config.yaml
num_hidden_layers: 8
hidden_size: 192
num_attention_heads: 3
num_key_value_heads: 3
head_dim: 64
intermediate_size: 768
vocab_size: 5727
hidden_act: "squared_relu"
norm: "rmsnorm"
norm_place: "pre"
norm_eps: 1e-05
positions: "rope"
rope_theta: 1690.0
rope_fraction: 0.5
qk_norm: true
attn_scale: 0.125
bias: "none"
tie_word_embeddings: "early"
parallel_block: false
extras: ["some layers without attention", "local attention windows", "gated attention", "capped logits"]
init: "normal"
init_std_qkv: 0.0529
init_std_o: 0.0
init_std_up: 0.0529
init_std_down: 0.0
optimizer: "muon_variant"
learning_rate: 0.00759
lr_mult_qkv: 0.4
lr_mult_down: 1.5
beta1: 0.93
lr_head: 0.0133
warmup_steps: 0
schedule: "wsd"
decay_fraction: 1.0
decay_shape: "linear"
final_lr_fraction: 0.0
batch_tokens: 16384
max_seq_len: 768
doc_mask: true
train_tokens: 152800000
max_steps: 9327
dataset: "wikipedia_en"
Each number is 128 + 24 x the weight over its row's rms, rounded and kept within 0 to 255. Layers, rows and columns count from 0. The size above them is the row's rms in percent of the matrix's.

# layer 2 MLP down (transposed), 768x192, rms 0.0448, rows 440-456, columns 0-95
size [ 98 104  88 115 100  97  99  88  95 100  94 101 115  85  98 110 101]
[[ 91 126 124 117 133 164 148 148 107 121 104 155 136 122 128 119 114 169 111 122 191 145 135 116 164 126 129 119 144 175  86 155 122  85 156 169 121 107 152 121 158 175 139  89 179 114  99 127 119 118 144 114 144 141 114 124 145 148 103 118 155 138 150 100 120 105 102 112  77 112  86 156 118 156 135 101 129 123 129 135  97 172 156 114 160 132 121 145 109 106 139 124  97 164 150 143]
 [162 121  79 180 137 136 168  89  50 180 130 162 139 119  84 121 141 154 125 134 107 159 127  73 111 156 114 115 133 112  90 143 103 120 132 107 146 112 126 151 146  80 204 126 111 171 158 127  94 123 100 139 125 120 163 164  93 112  85 116 140 116  96 108 126 124 123 117 107 130 147 165 109 136 139 138 148 114  82 107 116 114 118 127 110  99 157 152 139 125 146 142  98 160 143 133]
 [184 116 156  68 138 136 129 160 141  84 107 159 117 156 138 110 142 158 130 136 117 113  97 128  92 110 115 159 100  56 129  99 126 143 136 137 128 139  94  98 148 149 173 148 133 127 138 156 113 162  91 126 166 181 118 121 166 124 101 107  95 153 137 154 122 130 112 139 127 155 145 147 102 129 165 108 114 123 110 133 160 114 113 114  99 141 167  86 128 126 154 163 122 148 110 149]
 [101 155 123 162 105 108  82 165  96 138 159 157 138 103 169 131 136 126 138 143 110 111 114 168 134 142 123 102 135 151 104 141 129 133 158 116 150 234 137 149 144 134 143 131 138 119 137 125 133 143  98 120 191 116 107 129 105 132 152 117 120 123 111 118 142 130 141 115 112 121  86 125 133 141  98 110 152 134 115 180 136 149 135 139 111 138  93 142 137 138 149 126 166 125  86 122]
 [115 102 122 131 109 144 135 109 108 137 160 160 166 151  91 129 134 133 121 108 124 117 141  71  70 120 135 142  98 128 135  97 114 114 132  91 140 118 172  94 138 126 105 130 122 108 138 139 188  98 132 100 143 115  68  91 101 105 106  96  99 105 142 112 127 117 120 113 139  99 120 123 139 166 117 157 115 111  98 150 100 113 129 119 152 133 156 136 143 125 139 148  94 115 121 160]
 [129 134 106 138 140 127 159 125 102 134 134 116 108 117 140  92 175 145  66 145 200 116 139 123 107 109 142 137 137 117 142  87 108 139 169 115 153  80 171 122 125 142 179 135 149 117 120 108 152 119 118 122 121 123 131 106 141 164 105 134 145 142 146  81 132 103  89 135 149 101 137 125  89 111 128 135 144 156 161 102  97 153 139 133 147 140 141 107 120  94  99 131 143 129  81 155]
 [144 115 137 131 140 120 136 177 119 136 103 141 126 146  92 155 167  98 170 150 149 131 142 121 104 159 168 133 106 107 109 140 138 143 162 118 140 180 129  91 103  93 165 100 160  59 144 128 112 104 110  94 100 160 134 130 137 129 112 149 153 136 122 134 131 134 114 127 128 123 112 129 120 145  98 153 117  96 140  77 145 148 133 105 110 140 118 166 133 149 138 165  96 111 160 104]
 [110 138 117 120 156 184 157 106 113 130 132 136 113 109 104 141 134 111 152 129 131 186 126 100  99  68 128 134 113 149 138 101 152 150 124 126 157 150 119 107 133 164 125 134 133 124 112  91 153 122 129 120 134 111 164 153 101  85 127 112 137 137 156 135 113 111 130 139 117 129 131 143 118 146 158 114 134 196 155 145  88 114 123 131 110 146 150 146  99 128 116 151 125 119 156 103]
 [ 99 191 120 180 166 153 125 113 154 118 123 165 117 106  98 126 129 107  58 100 123 174 158  96  93 123 121 100 131 134 115  95 117 101 129 144 146 127  96 104 122 145 140 117 119 107 136  90 111 145 117 111 184  98 120 125 131 137 100  67 178 115 138 134 106 125 108 120 133 155 115 135 125 131 156 127 114 147  88 145 138 125 124 129 119 134 101 115  75 137 154 154  99 127 102 159]
 [111 132 166 133 154 146 160 116 114 183 145 147 113 160 139 102 114 179 161 116 105 128 136 147 129 116 153 141 108 106 120 159 123 151 125 120 157 140 136 169 110 152 120 118 107  94 167 192 115 134 117  90 115 145 118  71 104 139 143 166 114 150 149 157 140 135 121  77 145 117 135 159  91 127 142  79 147  96 204 169 140 132 110  94  97 114 139  87  98 118 136 107 137 143 130 141]
 [146 118 146 127 127 137 113  89 127 160 126 110 116 133 134 164 119 141 141 125  93 129 134 145 115 116 133 167 141  83 131 127 110 119 104 126  63 122 164 134 126 120 132 119 163 110 111 140 109 153 145 145  52 138  75 178 158 117 168 101 150 168 138 162  80 149 120 136 100 152 179 137  83 130 169 118 124 107  91 126 133 120 106 140 119 148 127 176 123 122 170  90 101  80 134 125]
 [101 109 131 128 161 139 165  83 150 153  92 127  78 163 118 111 110 122 140 120 104 121 121 135 163 118 200 164  98 135 171 123 128 168 148 126 140 141 110 132 156 114 165 118 144 108  92 174 141  63 114 140 151 143 144  91 139 117 168 170 116 112 125 170 159 137 111 145 153 126 145 132 118  96 126 168 141 152 144 122 128 137 144 146 113 136 111 131 121 119 153 133 104 122 154 121]
 [165 145 147 103 115 124 148 109 113 114 127 125 147  80 161 121 111 133  95  70 120 123 111  93 116 135 168  68 144 133 142  98 123  80 135 153 101 127 105 144 150 126  88 131 143 134 135 115 116 181 155 114 126 170 133 119 131  98 113 116 140 148 131 184 122 156 130 134 161 137 102 101 123  99 122  94 189 114 139 146 152 142 164 126 119 145 127 122 142 141 103 106 123 151 151 133]
 [129 112 147 172 121  84 172 155 181 119 104 110 110 116 142 140  97 123 124  79 118 152 145 134 141 144 154 144 103 138  99 152 124 122 124 128 138 134 144 150 120 103 179 142 156 147 121 147 140 146 127 106 126 118 179 182 117 147 156 170 154 128 152 146  74 167 132 141 115 139 155 166 113 117 154 148 130 155 103 119 115 164 132 106 138 141 159 155 126 152 108 121 112 136 107 144]
 [124 111  98 102 147 120  91 101 119 146 119 118 112 123 159 104 145 169  96 111 149 137 165 143 155 145  66 162  95 106 124 132 163 152 173 155 130 111 134 128  97 115 141  88  88 165 144 145 125 128 104 145 109 108  87 127 161 119 167 138 143 122 105 139  79 114 117 142 132 111 137  86 106 133 125 145  56 147 112 139 111 110 131 136 143 121 110 135  93 117  99 132 115 139 143 135]
 [170 179 124 132 115 135  88  88 143 159  89 124 164 100 139 130 121 117 122 106 102 160 137 158 123 158 129 158 105 126 120 118 142 154 142 128 100 109 120 137 176 172  96 157 114  68 131 141 113 134 129 153 109 129 133 129 157 149 114 185 145 128 124 154 123 120 116 140 114 158 120 146 140 148 125 114 143 158  78 145 158 134  79 137 131 132 128 116  99 148 139 119 112 159 163 146]
 [167  92 122  85 153 167 100 188 121 135 131 162  58 100 124  97 151 116 106 173 116 159 138 121  84 114 121 142 124  80 103 132 175 182 138 104 115 122 137 134 142 144 137 152 150 166  91 131  78 134 139 166  78 123 151 146 105 108  85 149 163 137 130  85  95 103 184 118 110 128 113 115 126 152 105 130 135 108 118 155 139 116 116 139 165 111 155 141 134 115 118 122 116 162 152 116]]
# layer 2 MLP up, 768x192, rms 0.13, rows 441-456, columns 0-95
size [ 93 102  79  96 104  99 101  98  97  96  90 115  96  94  96 101]
[[ 92  97 165  81 110 112 144 152 132 153 129 148  86  97 105 135 120 127  85 115 168 142 152 170 111 128 103  96 131 123 130 162 175 110 129 133 165 122 154 128 119 116 164  95 139 124 131 142 149 101 168 104 139 136 114 101 165 156 148 118 101 130 163 125  96 127  90 129 145 185 133 113 132  89  93 127 124 146 157 108 120 133 147 131 182 124 137 142 128 116  99 142 143  74 134 131]
 [135 114 109 186 107 153  88 118 114 158 117 140 152 115 129 138 141 137 125  97 126 121 134 161 132 129  96 107 159 123  99  92 123 123 145 170 118 137 136 132 123 102 129 115 106 115 148 161 149 132 167  97 111 142 123 120 147 124 124  92 124 123 140 101  88 146 148 156 111 128 138  94  90 175 108 114 159 140 116 125 102 125 145 125 121 108  71 130 114 132 126  92 171 146  96 111]
 [102 101 134 114 128 152 133 142  95 144 149 149 153 177 114 165 137 147 125 161 155 168  87 108 107 108  97 150 154 165  87 143 132  92  91 112 110 165 102 139 141 137 119 123  94 127 105 125 112 121 126  92  91 160 105 109 129 150  90 143 130 122 154 161 110 170 144 127 171 159 135 123 122  81 155 126 136 142 135 136 135 133 118 129 134  98 120 145 144 119 135 113  98 129 122 153]
 [125 161 113 175  94 134 171 107 119 148 114 151 167 127 110  88 120 123 103 151 127  92 124  64 131 153 150 112 118  74 157 123 129 172 112 132 125 119 116 130 102 122 111 159 127 128  97 110  66 110 135 143 140 121 102 150  83 155 146 134 123 165 123 123 143 154 158 135  99  80 160 119 127 123 136 151 170 105 135 138 125 123 116 158 152 128 119  96 194 147 151 136 138 135 160 103]
 [138 138 172 126 115 137 145 119 128 122 140 122 106 123 111 134 100  97 119 108 142 133 106 166  76 147 125 141 113  85  89  84 125 133 107 116 128 164 120 129 146  91 146 167  92 131 143 118 171 157 123 158 141 136 162 136 113 168 142 114 148 172 106  96 145 126 104 120 128 119 124 125 151 145 108 153 167 113 174 107 119 150 121 119 170 127 124 135 141 138 137 157 126 144 190 185]
 [145 121 111 122 129 100 129 125 188 135  92 165 122 122 124 143 158 123 130 151 166 127 113 147 127 167  58 122  92 132 114 124 158 123  89 108 109 111 127 106 117 174  70 110 161 161 147 136 156  84 134 167 150 116 115  90 183 132 142 149 135 139 135 131 158 149 123 111  88 152 143 105 128 120  60  98 120 141 119 129 118 125 151 146 183 113 127 114 145  79 154 121 139 102 129 144]
 [137 142 127 146 158  78 103 170 158 134 151 129 113 127 135 157 139 111 111  96 119  99 102 137 124 152 102 135 164 102 135 142 121 165 134 117  90 129  75 177 128 111 132 179 152 108 134 152 124 128 112 132 115 113 119 153 113 167 116 132 113 137 146 146 153 102 122  59 153 170 162 139 100 123 123 142  95  87 113 113 146 133 146 176 171 104 106 157 148 112 169 163 132 143 137 159]
 [157 132 143 110 134 100 117 164 132 106 119 146 171 124  91 110 175 112 104 140 130 146 143 163 121 194 115 105 106 140 142 164 181 124 145 108 129 116 128 105 126 119 146 132 173 126  92 116 134 146 100 131 124  83 133 147 134 118 112 100  97  99 161 116 166 118 111 132 102 132 172 142 169 149 121 165 161 147 134  97 137 131  90 163 142 113 160 113 108 137 124 175 166  96 123 126]
 [140 151 125  98 133 104 123 129 139 111 179 134 120 121 124 129 147 156 123 135 130 129 111 151 121 173 135 112 135 147 124 136 109 145 143 106  76 141 117  86 141  93 130 146  80 127 117 132 141 163 119 116 139 129 162 162  99  92 149 119 112 123 134  92 166 146 126 141  88 111 138 124 110 117 137 115 157 137 171 139 142 107 118 139 131 144 126 150 157 119  82 133 100  77 155 130]
 [166 134 104 115 117 133 126 152 133 164 106 170 148 104 186 107 108 156 103 114 124 110 136 135  83  99 135 150  98 121 146 126 115 100 110 137 147 124 128  88  96 111 140 145 113 104 132 132 117 112 137 131 117  83 153 135 147 131 168 100 140 102 105 132 111 108 120 162 122 129 129 122 111 111 108 146 119 152 102 129 119  82 137 138 166 114 140 111 134 110  75  85 122  88 123 124]
 [131 108 115 139 112 101 105 124 126 104 110 169 171 152 131 123  88 106  95 131 109 130 171 122 113 148 108 109 120  99 136  76 103 149 136 110 113 130 147 120 134 144 107 154 129 167 160 111 122 156 134 141 106 140 141 137 152 123 118 106 170 125  80 133 127 132 122  68  68 104 128 138 151  91 125 116 171 156 101 131 163  86  97 127 111 132 129  92 132 135 135 131 132 102 127 124]
 [141 132  95 118 108 109 104 151 110 158 159 143 116 144 139 165 130 142 134 147  90 149 160 111 118 172  75 146 109 127 127 132 165 124 166 122 116 123 143  92 110 131 135 132 151 120 124 171 145 145 134  98  90  86 111 154 154 108  74 101 133 141  95 149 127 128 109 145 107 165 125 204 118 141 179 148 109 149 127 150 139 124 146 115 161 104 133 123 105 104 121 157 115 147 118 147]
 [165 108 138 150 140 115 178 152 134 104 119 101 155 155 150 106 136 141 105 171 122  96  97 119 129 105 126  97 127  94 108 119  87 176  61 126 120 132 107 136 131 110 116  96 115 128 137  90 155 110 100 127 147 119 167 116 127 122 139  91 116 152  89 135 123 132 140 174  95 142 135 125 104 158 184 149 105 146 106  83 149  87 132  97 166 115 104 126 155 114  75  73 157 109 133 124]
 [123 132  98 133 109 113  93 138 169 107 123 155 135 100 118  83 168 170 104 118 146 160 108 146  95 119 129 113  89 149 105 110 137 154 108 135 114 123 101 112 156 164  74 113 149 179 147 146 140 109 104 176 115 123 138 161 106 166  95 128 119 125 123 155 125  93 137 123 109 167 101 147 109  79 140 154 120 148 118 140 161 112 140 131 100 181  93  60 109 137 144 180 113 142 108 130]
 [138 149 147 131 109 111  87 135 145  89 127 137 116 123 143 149 153 121 109 116 109 129 112 140  91 155 104  78 133 155 130 125 133 124  97 151 136  97 170 144 145 141 175 139 137 169 142 103 168 105  90 135 102 118 110 108  98 121 146 105  95 142 129 125  88 162 135 137 131 104 171  91 149 138  97 116 153 111 130 123 163  98 124 199 124 176 165  96 125 144 178 142 171 100 110 128]
 [110 170 140 141 108 127 118 118 114 130 135 174 110 118 124 168 134 132 131 122 153 146  73 136 179 141 181  91 118 170 156 107 139 158 151  99 122 102 160 138 114 112 124 137 112 153 132  61 147 141  88 148 164 136 147 126 131  88 155 138 147  91 109 137 111 123 101 101  94 122 159 145 162 116 134 135 114 125 121  85 162 172 136 141 132 158 166 134 118 131 140  78 126 115 118 144]]